Weights of a small transformer language model: 903M tokens.
Each number is 200 + 30 x the weight over the matrix's rms, rounded and kept within 0 to 999. Layers, rows and columns count from 0.

# layer 8 MLP up, 2048x512, rms 0.102, rows 873-927, columns 0-127
144,80,210,250,191,191,127,214,249,166,183,189,239,289,226,230,191,198,154,224,226,247,260,176,247,192,224,263,191,160,181,197,152,184,219,237,222,150,239,176,157,196,187,197,289,216,175,104,169,106,240,233,186,255,180,159,178,159,171,215,173,243,180,194,219,237,246,162,224,242,225,224,215,191,192,194,175,275,216,226,216,118,178,180,135,137,160,121,167,226,238,142,100,128,255,269,202,239,160,184,233,123,261,184,235,170,189,182,150,168,205,186,218,245,267,189,217,101,247,211,146,129,210,137,202,167,212,216
211,203,208,200,198,205,203,193,202,212,190,205,208,214,205,200,209,209,206,204,197,201,192,210,208,198,215,204,197,182,197,186,203,204,206,209,190,183,210,207,201,196,202,201,196,202,208,199,185,199,187,200,205,192,197,195,226,204,202,193,201,204,201,193,201,203,191,220,211,204,192,193,204,197,181,207,206,195,196,203,188,200,189,212,206,212,197,190,203,204,202,201,210,210,204,185,197,212,201,202,211,191,200,198,194,215,203,203,204,199,201,201,202,190,205,200,207,195,187,202,199,178,196,209,207,193,196,204
75,186,156,240,137,204,172,283,199,198,229,174,179,214,205,189,222,197,258,169,204,192,227,215,193,186,265,187,254,219,184,184,165,177,203,213,261,191,205,169,196,160,211,231,185,194,198,202,237,212,207,189,202,215,263,92,178,96,211,209,248,230,287,203,165,132,152,178,229,211,193,189,173,192,148,169,228,189,209,175,168,135,253,156,205,210,233,190,180,215,223,176,116,114,274,197,229,218,156,246,201,235,201,221,249,96,220,129,158,250,151,173,254,178,213,227,243,161,194,228,187,221,228,248,182,296,178,163
198,195,194,200,208,205,199,199,200,198,193,179,196,196,203,203,195,210,201,185,196,206,195,200,197,207,208,211,198,206,206,203,189,190,207,205,192,201,198,186,201,198,208,212,189,198,196,195,213,197,203,210,215,205,195,196,204,203,208,205,200,207,206,191,200,195,198,200,206,195,206,198,209,186,201,203,194,210,191,208,196,198,207,208,190,207,202,201,196,202,204,210,199,202,197,193,199,191,203,198,200,199,206,202,203,201,206,196,200,204,206,201,187,201,208,203,200,201,205,194,200,202,198,199,198,202,191,216
148,244,169,170,254,217,196,121,230,161,231,226,220,210,164,180,176,259,132,163,244,136,206,199,181,198,228,183,174,169,162,273,229,238,144,209,223,151,174,135,144,34,114,220,221,287,242,187,187,185,156,169,210,222,228,195,209,171,201,223,175,278,227,205,210,269,199,212,226,198,160,147,214,205,177,205,217,244,184,198,192,241,267,215,178,209,198,238,128,212,121,220,287,231,203,218,213,223,228,228,199,172,184,218,199,143,164,190,199,172,152,199,202,220,183,162,181,216,203,251,186,226,159,177,161,221,199,183
187,192,206,170,215,242,264,171,196,216,200,205,148,161,141,188,234,171,220,201,182,198,265,264,176,170,212,178,206,252,183,226,229,212,237,206,174,196,179,217,221,222,172,175,213,206,168,199,169,184,186,245,166,220,220,190,238,185,182,241,186,186,190,172,221,238,139,147,183,215,214,190,192,153,169,227,122,177,204,214,155,147,240,179,206,191,189,203,186,217,195,268,192,180,230,180,145,182,183,187,189,178,202,191,196,198,201,193,236,234,228,198,207,192,272,238,178,220,151,211,216,242,214,219,226,196,146,168
138,186,168,208,142,231,269,219,174,231,207,203,230,214,160,156,170,208,168,152,231,206,213,233,206,224,227,140,101,191,175,257,141,159,163,235,216,127,137,201,229,224,194,156,186,105,219,174,178,119,181,217,255,211,154,132,203,208,200,211,174,293,235,170,179,219,135,261,191,281,235,225,193,127,197,160,252,214,205,138,212,243,248,184,256,229,217,185,174,176,160,227,186,228,162,188,165,193,151,199,114,218,231,105,145,204,239,178,198,234,172,198,129,246,198,162,137,177,126,244,320,181,184,234,196,256,166,166
160,280,131,123,222,214,150,174,190,198,244,152,96,145,156,136,156,172,204,161,193,242,164,204,113,175,183,197,231,167,150,238,177,227,250,143,275,136,143,158,192,244,172,249,211,146,207,155,189,168,198,121,176,241,139,260,238,205,210,156,159,215,191,232,191,222,228,168,163,255,184,183,173,184,258,184,232,273,165,249,269,214,222,288,215,148,222,220,257,215,118,178,215,192,153,179,259,164,259,207,146,157,234,231,192,180,205,115,245,260,245,146,173,142,152,119,212,200,158,219,221,262,204,258,192,174,179,243
203,206,208,186,197,202,210,207,182,189,209,209,184,195,201,197,192,212,197,177,207,199,211,199,205,215,222,194,183,201,214,217,206,192,187,214,204,185,211,204,194,204,194,194,211,198,185,212,214,196,192,202,171,185,220,194,193,212,195,210,205,197,221,199,211,199,202,182,219,204,211,204,214,200,200,186,204,199,191,211,203,191,183,201,180,198,191,186,191,175,202,184,196,213,214,208,190,203,197,209,188,173,187,191,209,205,191,205,203,183,204,194,193,215,203,189,215,195,197,187,215,202,215,199,196,203,207,198
200,196,192,188,208,193,204,186,190,196,191,218,190,201,219,179,211,185,195,195,205,192,223,202,205,222,209,215,209,223,228,226,202,192,196,191,198,209,200,235,195,207,186,183,186,212,186,214,176,208,178,186,190,232,199,216,209,239,192,194,208,201,209,191,205,220,201,195,200,205,196,196,187,205,213,198,201,171,185,212,200,197,213,201,222,219,191,218,198,206,210,203,210,194,204,196,217,180,209,219,199,203,228,227,177,204,202,167,213,197,225,194,210,195,194,208,228,193,174,205,228,204,196,202,210,243,173,237
191,216,212,195,196,196,198,199,205,209,185,203,190,195,194,195,215,203,209,206,178,201,188,199,203,195,197,204,190,200,201,206,206,188,211,197,195,195,203,197,204,191,196,204,195,203,205,198,200,191,205,208,202,200,209,200,209,213,201,205,213,204,212,191,202,187,209,198,206,208,218,194,191,211,206,184,197,192,202,194,202,202,210,209,208,198,193,202,202,203,187,197,205,199,205,201,193,197,203,206,197,198,208,198,187,201,206,201,204,208,194,199,191,198,194,199,193,196,206,195,193,209,193,183,211,198,183,203
215,200,248,200,210,160,197,167,190,221,186,164,205,203,232,114,180,222,221,197,208,213,225,200,208,164,187,195,155,189,169,180,186,135,197,139,194,184,243,202,216,179,239,268,250,193,155,216,155,216,219,183,200,190,241,166,180,233,129,161,168,202,280,153,206,193,201,140,184,178,235,196,233,166,204,160,253,119,197,168,159,195,208,175,198,134,136,177,160,226,126,175,211,196,213,229,185,185,226,180,184,214,225,174,217,184,160,198,187,195,219,168,219,221,290,209,144,187,208,174,207,273,212,216,309,265,247,229
216,119,208,177,298,244,268,214,186,200,198,198,188,205,215,269,247,55,204,231,272,182,140,227,172,184,199,160,206,178,131,211,190,181,218,154,205,211,190,228,263,191,267,152,243,180,218,169,148,239,156,177,212,252,203,151,196,202,210,133,255,230,211,218,197,243,219,274,228,158,194,182,170,184,45,164,236,221,223,163,120,201,154,120,156,207,175,199,206,170,233,185,199,301,255,209,232,196,165,231,192,185,180,193,169,212,218,228,221,263,168,160,241,195,160,126,167,67,233,242,199,250,250,256,274,144,240,162
196,205,196,201,189,197,190,201,215,196,203,197,185,189,200,209,200,208,209,193,190,209,197,195,216,201,189,207,205,190,201,197,193,213,199,195,190,203,183,201,194,210,202,193,204,204,210,202,200,217,201,191,208,195,204,192,199,203,201,222,201,197,208,212,209,206,182,213,206,188,208,199,210,189,191,188,215,204,205,209,194,185,213,197,205,211,196,182,206,196,195,205,195,195,221,209,202,200,193,186,181,207,184,209,218,199,188,219,213,210,217,212,183,184,199,190,194,205,192,201,210,206,213,200,185,194,203,202
194,195,183,203,191,201,192,188,199,207,182,206,204,192,218,211,182,200,188,217,189,202,185,198,196,188,206,209,199,186,195,206,207,203,209,196,204,207,205,197,212,200,195,215,202,206,202,214,202,203,204,208,198,190,204,183,196,202,196,201,206,202,204,184,191,214,187,194,205,194,210,205,212,208,207,207,190,194,198,202,213,202,185,201,198,190,197,203,198,213,194,194,195,191,187,211,196,186,206,203,207,203,203,198,197,193,211,202,200,198,182,196,204,199,211,215,204,199,203,188,199,212,201,208,186,210,209,191
188,205,209,208,195,204,173,207,212,217,184,198,213,193,194,201,197,196,226,203,213,184,206,221,177,192,202,188,220,196,199,199,219,219,216,206,204,201,193,178,195,185,208,188,217,184,197,198,195,182,216,186,198,186,205,204,184,187,189,199,200,215,218,187,200,207,194,194,215,180,192,209,201,196,199,195,203,208,175,194,204,214,181,207,188,198,215,175,196,205,207,195,207,200,193,186,198,193,182,190,195,181,206,197,199,189,209,181,204,198,218,212,203,200,215,197,221,213,188,213,216,221,197,210,184,190,201,189
246,161,235,138,252,194,231,146,240,299,138,248,162,136,207,241,271,179,202,227,183,127,221,176,149,111,254,128,199,210,237,204,275,221,205,175,226,192,247,217,232,196,174,328,235,151,113,221,124,191,80,189,131,265,212,229,254,255,157,191,245,153,167,145,194,168,283,198,277,157,211,181,231,141,160,301,140,247,184,229,169,132,132,160,209,127,217,180,217,209,146,110,241,198,203,165,241,270,199,222,260,174,195,192,291,206,218,225,249,290,194,201,275,173,148,188,218,159,172,136,258,260,187,194,266,238,195,226
238,219,237,109,232,214,212,196,242,271,172,152,231,182,137,199,221,186,246,207,222,164,202,202,202,209,249,228,223,155,210,227,183,197,203,266,204,211,87,222,217,180,205,215,145,246,209,207,211,194,233,165,253,129,186,194,205,244,171,214,164,163,185,217,139,206,284,198,181,197,132,210,178,121,256,165,193,162,146,217,154,257,180,230,222,192,203,260,213,169,150,195,189,232,237,194,253,191,157,127,197,187,207,141,180,256,191,165,216,203,150,178,137,172,260,125,217,141,156,205,248,188,195,219,160,202,192,207
206,198,185,207,195,194,193,206,209,204,195,193,207,191,198,186,204,212,195,197,200,216,210,201,206,189,197,194,210,207,190,206,188,218,216,179,205,202,192,197,203,201,203,214,192,217,184,204,217,200,191,211,194,208,220,199,195,195,209,199,200,210,207,219,206,190,200,206,204,206,203,207,200,196,214,200,205,213,209,199,200,190,209,207,205,204,201,210,212,205,204,198,213,193,195,205,178,200,208,202,200,196,199,213,202,216,211,174,189,199,206,206,202,201,205,205,201,196,192,196,209,192,196,187,194,203,189,209
221,156,208,184,190,203,167,210,209,176,165,211,193,274,178,193,203,209,283,173,205,172,143,249,250,170,239,196,215,234,211,192,203,184,224,194,199,246,179,250,188,188,210,136,219,181,181,206,255,243,270,190,273,154,185,185,173,173,220,201,216,187,213,227,221,175,217,149,128,188,149,225,235,162,177,224,254,192,209,164,205,217,212,262,189,192,238,217,203,186,209,191,164,154,227,188,211,171,173,167,209,216,188,298,187,153,213,190,203,183,197,178,220,230,211,178,254,166,209,222,191,262,221,177,160,178,232,214
201,191,196,208,184,205,194,198,193,202,204,203,204,208,204,192,197,204,199,205,202,197,202,207,193,199,196,212,204,198,198,204,201,201,212,188,202,201,195,187,199,198,205,206,189,203,201,199,198,209,185,209,198,203,194,200,201,193,194,202,195,196,206,199,203,198,198,205,213,204,197,194,196,192,202,210,206,206,197,200,197,192,205,202,198,211,202,200,199,189,202,211,204,200,196,198,204,199,200,193,199,196,202,193,191,203,200,196,188,205,203,202,198,193,204,206,206,200,202,197,195,198,191,191,201,214,195,207
190,196,218,208,198,201,205,198,200,203,206,203,197,214,208,200,200,204,211,206,198,211,182,195,207,210,205,191,195,192,201,212,202,188,195,189,204,202,206,206,200,189,205,189,215,206,201,200,204,201,200,206,196,204,202,209,187,193,198,197,207,204,207,204,204,218,207,189,198,199,197,201,202,199,206,211,190,205,193,194,198,198,197,189,196,194,178,205,198,193,197,198,204,192,207,210,195,202,205,189,220,204,191,191,196,209,203,189,192,195,194,188,193,186,194,208,197,195,204,196,193,202,203,204,192,193,200,205
189,241,227,187,181,171,188,231,224,167,262,206,188,218,121,224,153,205,215,146,136,191,237,198,170,153,221,185,265,238,210,252,294,202,227,229,221,200,177,149,179,113,243,205,203,260,270,204,220,238,225,185,169,175,193,164,191,206,206,226,195,175,216,186,225,188,201,224,237,220,126,208,186,256,262,182,216,232,160,194,181,203,233,192,150,205,159,167,181,168,243,185,234,225,197,155,239,206,188,128,162,248,217,201,214,265,197,164,179,176,213,141,170,225,203,221,192,164,132,208,175,201,209,222,262,206,197,167
199,180,131,149,148,222,249,222,192,219,176,139,179,222,213,144,197,164,274,207,252,230,271,256,228,245,270,191,260,214,160,202,189,206,223,230,180,196,200,181,254,177,168,185,177,228,170,225,183,210,188,162,190,233,216,236,144,222,203,181,253,185,140,241,230,195,200,138,203,153,152,142,217,156,221,221,199,172,214,191,205,223,265,223,138,236,260,179,210,199,239,230,238,177,176,242,231,187,193,254,159,233,224,210,202,202,163,141,208,205,187,177,170,202,99,250,192,177,170,173,183,209,118,180,199,228,193,161
79,193,229,276,200,210,160,250,148,248,187,185,177,174,215,211,220,223,214,275,245,179,338,264,201,172,239,162,170,246,150,223,154,230,257,170,163,188,236,243,262,180,166,283,182,156,218,165,207,207,206,217,248,144,188,161,199,246,171,222,138,159,210,271,204,200,204,128,207,241,205,207,230,247,113,256,239,150,201,259,215,229,161,192,236,182,273,207,210,346,188,137,201,190,161,227,185,193,224,138,120,257,141,186,208,182,236,183,235,211,171,157,209,179,210,161,186,186,149,200,182,231,199,218,165,178,290,177
197,189,197,205,193,193,185,196,204,218,190,190,181,183,201,194,193,189,215,202,178,209,193,176,187,210,195,215,209,228,212,192,204,223,220,208,199,183,199,207,203,195,209,201,196,206,211,226,211,192,185,216,220,180,208,192,201,187,207,195,191,184,211,206,184,207,196,207,208,207,200,198,194,196,201,199,215,183,198,196,186,202,186,223,185,189,201,182,202,181,191,195,197,196,210,186,211,169,215,201,185,188,185,198,201,210,200,178,190,208,199,220,228,220,206,210,205,178,209,215,200,198,199,195,192,184,192,206
172,151,193,177,158,151,126,213,235,215,222,169,185,231,175,151,198,205,174,189,170,186,263,157,164,170,273,143,163,292,185,188,264,188,180,189,152,129,122,202,149,205,139,217,192,229,220,261,198,229,256,234,175,193,247,219,158,243,259,148,195,185,170,249,299,240,252,182,158,125,126,138,282,243,250,251,164,231,118,196,276,174,205,216,214,202,188,201,161,191,215,228,229,222,157,190,189,221,204,204,127,203,181,236,277,201,247,226,146,144,199,148,235,224,206,206,201,213,227,171,196,221,190,292,134,236,195,211
206,204,195,195,210,199,187,190,201,199,203,195,194,196,206,205,195,202,191,205,203,205,197,201,196,192,210,196,198,198,190,199,192,208,206,195,193,208,200,197,195,195,202,201,195,198,207,193,196,203,200,196,202,210,205,194,199,200,198,196,203,195,204,195,201,202,203,196,199,218,209,215,208,199,204,204,195,200,194,203,191,199,201,199,196,197,198,202,194,198,209,197,205,213,203,204,201,208,205,206,194,196,204,194,200,193,196,201,202,203,207,203,202,201,210,209,205,198,201,196,195,201,205,196,204,195,209,200
219,169,185,180,225,205,220,250,153,174,248,284,229,222,224,251,187,137,124,139,245,197,184,184,213,241,193,217,218,177,208,205,247,227,253,123,188,216,181,165,228,234,196,198,252,53,195,230,223,176,160,272,189,92,164,276,186,199,99,134,185,260,191,170,164,188,194,271,292,256,227,111,286,223,257,282,236,222,183,160,232,172,183,292,315,159,175,121,211,151,210,230,217,303,242,215,203,109,284,168,200,212,226,160,157,198,166,245,236,261,150,313,201,188,219,194,211,224,180,187,135,170,277,199,165,213,278,146
143,171,219,155,217,223,174,89,145,167,238,241,144,233,205,182,173,208,172,208,213,195,278,227,253,247,194,175,196,140,171,214,229,219,236,165,217,212,188,172,184,166,175,192,230,197,243,187,234,175,254,125,222,242,155,189,235,174,147,136,127,160,173,255,190,211,194,274,167,172,193,206,204,162,240,143,257,183,181,109,222,224,165,140,264,190,108,243,290,215,248,205,143,162,262,84,179,231,171,173,192,165,247,225,218,172,188,193,252,255,121,191,213,249,167,144,187,176,187,184,178,252,260,150,147,263,194,185
200,232,187,210,223,168,215,194,181,191,203,183,217,195,215,196,192,193,180,198,164,198,217,222,191,214,194,189,170,193,207,196,227,202,210,179,226,211,207,213,185,213,189,239,182,200,200,169,204,184,188,226,230,233,190,210,185,172,216,209,191,200,194,204,224,176,191,215,212,208,195,197,211,220,206,147,185,200,164,197,209,209,184,181,177,192,208,182,233,221,210,203,213,177,215,219,226,194,236,232,214,197,209,189,185,194,190,217,201,170,176,170,211,208,205,212,190,183,190,163,198,180,180,236,202,200,186,192
183,200,219,175,202,185,214,182,186,222,212,183,177,210,216,220,183,179,209,209,198,172,198,237,196,226,200,183,202,187,205,190,197,195,192,203,215,224,215,212,179,224,181,201,218,216,194,213,193,208,189,221,214,182,198,190,186,172,213,188,186,200,193,182,165,201,198,240,232,220,204,217,167,206,205,216,216,178,190,198,180,210,201,242,195,217,215,181,185,162,166,208,198,245,175,180,202,191,199,223,223,194,192,222,190,192,219,214,216,207,214,203,195,236,174,213,194,179,201,205,217,200,216,212,202,181,207,232
200,225,188,211,257,146,115,216,173,259,151,265,155,194,197,175,243,235,206,141,248,147,181,199,112,218,162,91,280,206,217,160,201,167,214,189,147,221,171,195,267,260,241,259,187,194,237,170,285,225,189,155,156,222,233,196,209,185,133,221,276,310,150,173,162,203,216,143,219,159,182,169,225,188,129,143,118,164,165,124,214,220,198,200,254,203,223,275,223,122,112,220,209,209,329,181,225,249,188,208,213,276,90,144,177,239,189,239,182,188,259,222,141,254,253,180,158,183,238,151,120,216,231,194,295,132,216,160
190,188,221,193,215,190,198,178,202,191,194,210,193,193,205,213,206,206,191,178,181,204,183,186,206,216,191,169,192,210,194,193,204,227,200,192,183,187,206,224,203,183,189,185,193,204,190,192,198,192,195,203,170,235,181,213,171,202,227,188,180,204,195,197,196,201,207,190,193,203,223,194,202,201,201,192,218,191,204,182,191,217,194,205,182,204,197,193,182,206,185,205,192,197,209,211,203,215,197,197,184,192,217,214,189,191,215,210,197,204,201,214,188,213,195,226,207,219,208,209,203,232,206,203,183,219,202,207
222,233,172,170,147,253,172,151,151,250,221,187,161,191,233,173,234,118,239,125,155,175,190,237,135,194,107,222,219,222,157,182,154,182,149,202,220,257,213,102,241,263,226,190,270,192,199,121,122,176,172,236,229,237,124,174,225,208,202,200,143,159,116,189,176,177,226,197,227,267,173,210,122,238,247,149,184,246,155,196,169,213,187,198,207,227,161,112,266,203,228,281,220,271,92,131,253,188,248,212,299,188,188,229,225,174,234,274,171,130,208,245,181,209,194,125,227,211,149,249,183,177,111,154,216,206,297,225
233,222,177,216,239,205,176,226,167,177,198,209,164,237,200,195,174,232,199,216,152,230,179,152,205,202,169,236,262,165,165,216,217,254,219,155,191,233,235,217,222,224,196,222,231,175,175,212,193,158,211,184,163,240,184,197,192,170,206,211,154,215,170,201,216,211,231,166,210,154,231,195,209,179,202,228,211,184,167,235,192,199,219,168,210,193,177,222,217,208,194,164,181,194,209,185,163,142,213,195,196,168,199,232,186,238,174,186,225,221,222,225,178,197,208,156,204,212,204,244,193,193,218,170,214,215,202,189
176,158,182,180,232,186,184,210,149,205,261,169,226,227,153,185,127,183,217,215,168,165,219,192,210,198,149,165,190,251,210,179,214,204,197,200,203,206,197,225,227,267,231,212,202,200,225,240,194,153,186,177,200,232,217,177,195,174,151,196,136,201,187,210,145,180,201,239,234,156,186,241,213,128,209,183,225,235,134,229,184,206,254,209,179,215,206,150,204,223,155,198,186,209,212,228,188,201,171,223,191,214,125,224,230,269,226,184,193,202,242,175,150,128,225,243,190,176,224,190,205,196,176,239,182,176,156,196
240,287,232,159,185,196,147,207,245,210,167,158,190,153,239,255,194,193,180,206,278,156,199,204,184,222,147,170,231,159,264,209,167,236,145,182,214,213,192,251,191,241,226,177,200,131,206,163,170,187,200,146,222,184,217,233,110,265,222,224,190,208,158,209,190,176,205,213,162,134,222,234,188,188,265,215,266,205,186,194,186,188,187,167,200,267,176,164,147,232,235,242,211,220,241,156,187,134,253,244,176,145,203,161,162,192,219,231,220,264,227,168,210,239,151,288,240,159,237,224,221,250,179,176,192,175,168,161
264,185,133,182,163,165,226,143,101,190,209,172,135,173,177,162,88,183,193,188,221,236,186,135,234,248,216,260,234,172,183,277,182,269,177,180,216,214,149,165,208,200,219,138,191,137,227,194,217,190,208,142,228,221,149,243,171,213,220,167,210,232,214,169,257,214,166,224,222,257,241,135,251,211,198,213,244,210,227,195,213,198,252,269,197,205,148,259,128,179,135,191,172,219,228,294,187,218,252,212,183,199,242,163,167,234,265,200,231,138,169,237,201,187,169,216,282,270,211,154,202,142,271,223,230,195,173,244
214,184,174,212,150,211,180,192,177,227,248,179,117,211,212,219,183,161,195,224,163,140,214,203,140,251,167,173,155,171,223,192,165,171,185,180,191,167,182,240,190,165,187,162,213,214,228,205,189,163,202,218,226,160,201,218,192,172,220,160,236,179,247,230,240,166,161,224,202,203,193,166,173,262,244,236,225,156,149,213,222,160,177,237,245,197,194,231,215,199,231,182,179,193,169,177,201,218,240,215,181,150,217,176,179,196,248,228,168,199,180,207,170,153,240,205,196,211,206,221,176,175,246,243,185,230,208,232
184,225,210,198,171,223,187,195,185,208,191,225,210,242,181,218,224,189,208,178,192,191,219,220,170,168,210,222,203,229,198,214,224,232,231,204,203,209,203,196,223,209,198,217,179,208,185,167,178,192,186,186,195,178,190,214,243,200,207,190,203,169,186,243,190,173,198,205,225,188,178,197,211,210,187,204,174,173,198,186,226,172,210,235,201,196,183,196,185,203,199,203,197,194,228,227,180,184,187,192,210,204,229,189,239,235,216,168,196,206,215,170,177,197,187,212,186,206,211,211,159,199,207,177,177,168,191,213
211,206,165,179,236,269,201,211,175,166,184,220,205,204,243,206,173,200,193,188,172,234,195,218,210,137,181,121,213,165,251,233,180,179,210,203,221,252,160,243,176,148,244,213,173,209,66,248,137,203,212,242,213,164,177,123,249,209,163,196,278,189,167,302,219,277,196,207,225,286,191,203,203,188,201,255,225,104,175,206,251,144,175,143,234,230,201,192,206,140,199,251,206,208,190,146,138,227,191,205,176,196,176,178,172,202,180,209,149,201,241,205,196,189,250,211,140,187,226,127,191,243,166,182,233,175,142,211
216,211,245,209,196,226,210,218,221,165,258,226,269,222,166,221,164,203,193,196,210,208,231,244,219,204,232,169,173,177,221,175,182,195,163,187,222,182,273,151,214,201,224,191,187,219,230,141,173,167,212,147,243,186,197,196,213,230,175,239,200,219,163,195,159,212,175,210,161,263,163,171,187,197,186,210,198,227,192,138,205,254,165,185,210,179,150,208,130,232,144,135,173,237,226,254,184,186,198,174,183,183,181,203,221,148,206,228,228,241,208,221,133,240,182,231,199,143,241,197,198,210,251,200,214,197,163,235
199,200,185,228,170,175,236,250,186,279,249,171,236,236,173,128,210,210,208,197,279,229,185,257,219,202,178,189,215,140,274,281,255,145,232,205,119,204,236,166,222,221,197,195,200,231,191,223,259,218,181,233,212,230,229,229,193,206,181,212,161,193,193,246,288,145,148,273,251,182,209,157,186,266,215,112,173,206,235,176,199,313,185,207,92,241,179,195,158,204,100,211,248,88,271,128,149,227,203,157,269,165,191,205,206,172,206,147,210,177,196,214,200,189,250,165,177,121,167,222,255,159,192,141,185,262,254,220
196,194,209,199,200,204,211,202,194,201,208,198,201,191,196,196,199,200,195,203,196,193,193,200,202,197,198,194,189,203,206,201,198,201,203,203,200,194,190,211,210,211,199,202,197,201,207,204,207,210,199,198,202,201,201,201,196,205,202,203,209,209,202,200,198,199,193,190,203,205,203,203,210,204,196,187,195,204,199,203,202,200,200,203,199,195,212,191,192,202,206,189,197,212,196,203,210,195,203,204,202,199,202,203,196,201,195,197,212,210,200,196,192,202,190,214,199,197,201,200,196,203,193,200,192,197,197,187
221,118,213,205,245,172,198,187,183,122,204,163,222,199,267,236,183,177,203,200,266,195,169,174,173,173,196,133,193,187,177,227,150,188,231,172,215,209,274,181,229,185,262,179,214,186,263,224,228,128,162,146,184,134,159,203,212,234,187,154,244,263,182,232,168,125,223,237,238,227,116,179,243,238,160,187,221,245,231,179,260,270,245,193,210,249,203,297,146,189,282,215,167,116,210,187,210,232,145,242,164,213,160,242,225,163,228,184,243,144,195,264,229,227,211,221,210,201,237,228,215,161,194,178,199,170,218,239
227,184,189,227,200,236,191,119,208,270,158,196,226,201,238,222,167,202,184,188,254,153,207,284,168,208,198,196,187,184,192,196,219,213,217,221,230,200,201,201,230,163,173,128,219,209,219,194,189,222,212,211,208,186,241,140,174,244,210,136,160,216,179,209,195,197,203,238,224,213,214,200,247,261,228,158,252,163,220,151,204,218,209,172,145,161,218,184,216,195,137,173,207,215,167,239,161,205,218,192,229,230,167,216,235,156,183,147,192,229,213,255,202,195,243,212,196,204,204,213,235,195,208,218,149,168,163,237
113,284,226,131,136,82,187,140,252,260,253,234,145,282,236,236,145,108,239,165,233,156,212,250,210,245,276,123,159,256,293,188,161,216,188,209,208,226,199,193,189,210,210,237,336,168,98,253,169,237,168,264,258,173,252,224,196,175,71,165,98,169,212,215,246,244,273,218,226,207,186,184,262,243,233,208,241,206,198,207,284,163,130,192,148,230,237,185,149,206,289,270,227,128,162,221,196,111,247,232,212,176,230,201,172,175,246,241,163,243,166,227,235,144,232,196,169,207,155,249,175,175,136,260,185,300,208,144
197,218,223,180,210,203,219,209,198,213,183,180,216,201,187,200,207,198,195,202,192,195,210,202,196,193,190,208,175,186,200,207,188,194,170,203,214,220,198,198,207,204,205,212,204,203,196,195,205,211,235,202,203,199,197,202,208,193,193,186,225,192,211,205,204,204,196,212,197,229,191,175,186,182,210,168,195,209,196,220,208,195,209,212,205,184,211,207,210,208,206,188,204,213,179,184,189,199,201,195,203,208,193,200,198,201,198,202,223,216,181,207,202,205,193,215,190,191,186,223,185,192,179,203,194,196,188,194
290,192,222,152,178,223,194,176,227,184,155,235,250,260,99,238,260,206,234,131,174,228,101,128,185,239,232,140,175,245,179,226,144,214,249,202,198,221,180,179,255,213,277,202,197,191,188,176,276,184,210,185,177,166,194,141,276,165,206,214,122,274,191,163,242,129,91,200,174,219,201,157,159,144,221,272,167,204,215,171,197,214,187,229,218,138,186,171,227,213,169,219,204,225,218,203,159,233,136,232,129,196,209,194,229,203,267,229,243,233,217,222,215,197,178,137,220,186,161,260,161,209,191,273,236,150,225,185
201,164,186,188,213,199,177,214,194,179,214,216,237,227,208,205,212,196,208,196,189,219,196,180,192,204,209,197,207,169,221,211,209,199,243,193,217,192,182,187,215,193,206,175,201,173,216,175,190,185,190,199,199,220,198,218,207,213,198,184,210,199,186,223,216,173,181,203,232,211,192,201,211,190,183,197,192,187,198,219,207,210,186,221,197,200,189,202,167,191,198,199,230,188,225,208,209,191,235,173,206,213,216,187,163,195,218,199,190,192,193,204,202,186,205,185,185,186,192,228,198,169,198,175,198,195,208,188
170,205,213,208,168,207,235,209,181,211,232,134,213,263,194,175,185,239,248,199,295,246,229,153,216,250,212,256,192,190,197,214,241,234,293,202,207,234,231,211,175,216,100,146,137,230,178,270,131,156,152,204,122,196,270,151,217,203,201,217,239,170,144,202,248,243,223,174,225,260,210,290,198,186,270,119,163,254,151,234,211,215,246,143,206,240,139,210,126,147,120,155,223,233,223,261,225,189,189,195,80,264,129,154,227,247,252,235,224,118,207,176,214,157,201,232,108,277,232,228,134,179,124,140,233,222,270,222
225,199,173,165,188,182,124,215,206,164,213,209,188,153,230,177,188,185,108,152,192,248,207,258,233,188,158,243,262,162,146,141,167,240,156,197,252,239,187,112,214,222,209,176,154,176,218,254,145,214,161,188,157,207,261,170,196,202,132,198,190,211,182,236,159,170,156,202,231,249,170,194,193,167,191,201,198,175,204,255,250,226,218,131,173,203,232,201,144,227,151,212,178,201,212,233,229,226,203,253,168,187,256,157,311,239,236,156,237,157,156,222,165,230,152,179,213,260,201,141,285,188,187,181,192,186,177,188
177,193,188,221,148,182,204,199,193,169,194,214,193,195,186,200,196,233,121,236,138,215,238,212,210,145,204,212,208,200,179,259,160,214,208,217,174,196,214,236,209,231,215,189,250,216,124,139,183,238,222,213,175,258,223,198,210,168,194,263,164,252,263,197,218,193,211,159,203,209,172,133,154,140,167,140,206,212,127,202,191,262,142,178,259,168,180,187,215,187,199,175,169,150,250,155,174,247,262,186,238,194,223,232,236,116,203,278,232,216,290,220,128,202,179,197,220,185,241,157,222,187,240,240,194,232,219,285
199,199,201,203,201,198,201,200,204,210,197,198,197,206,197,198,194,201,202,201,208,211,205,196,207,194,194,203,205,203,203,192,193,195,197,206,199,195,202,199,205,192,205,200,199,199,196,202,212,201,195,198,197,205,196,203,195,208,215,207,200,206,200,204,202,203,200,209,194,200,196,198,197,197,207,193,204,212,200,198,189,197,202,196,204,199,195,200,195,202,207,212,209,195,197,203,187,193,202,193,205,204,200,193,197,200,200,180,205,200,200,196,204,200,199,208,198,194,197,201,203,192,196,196,210,191,198,194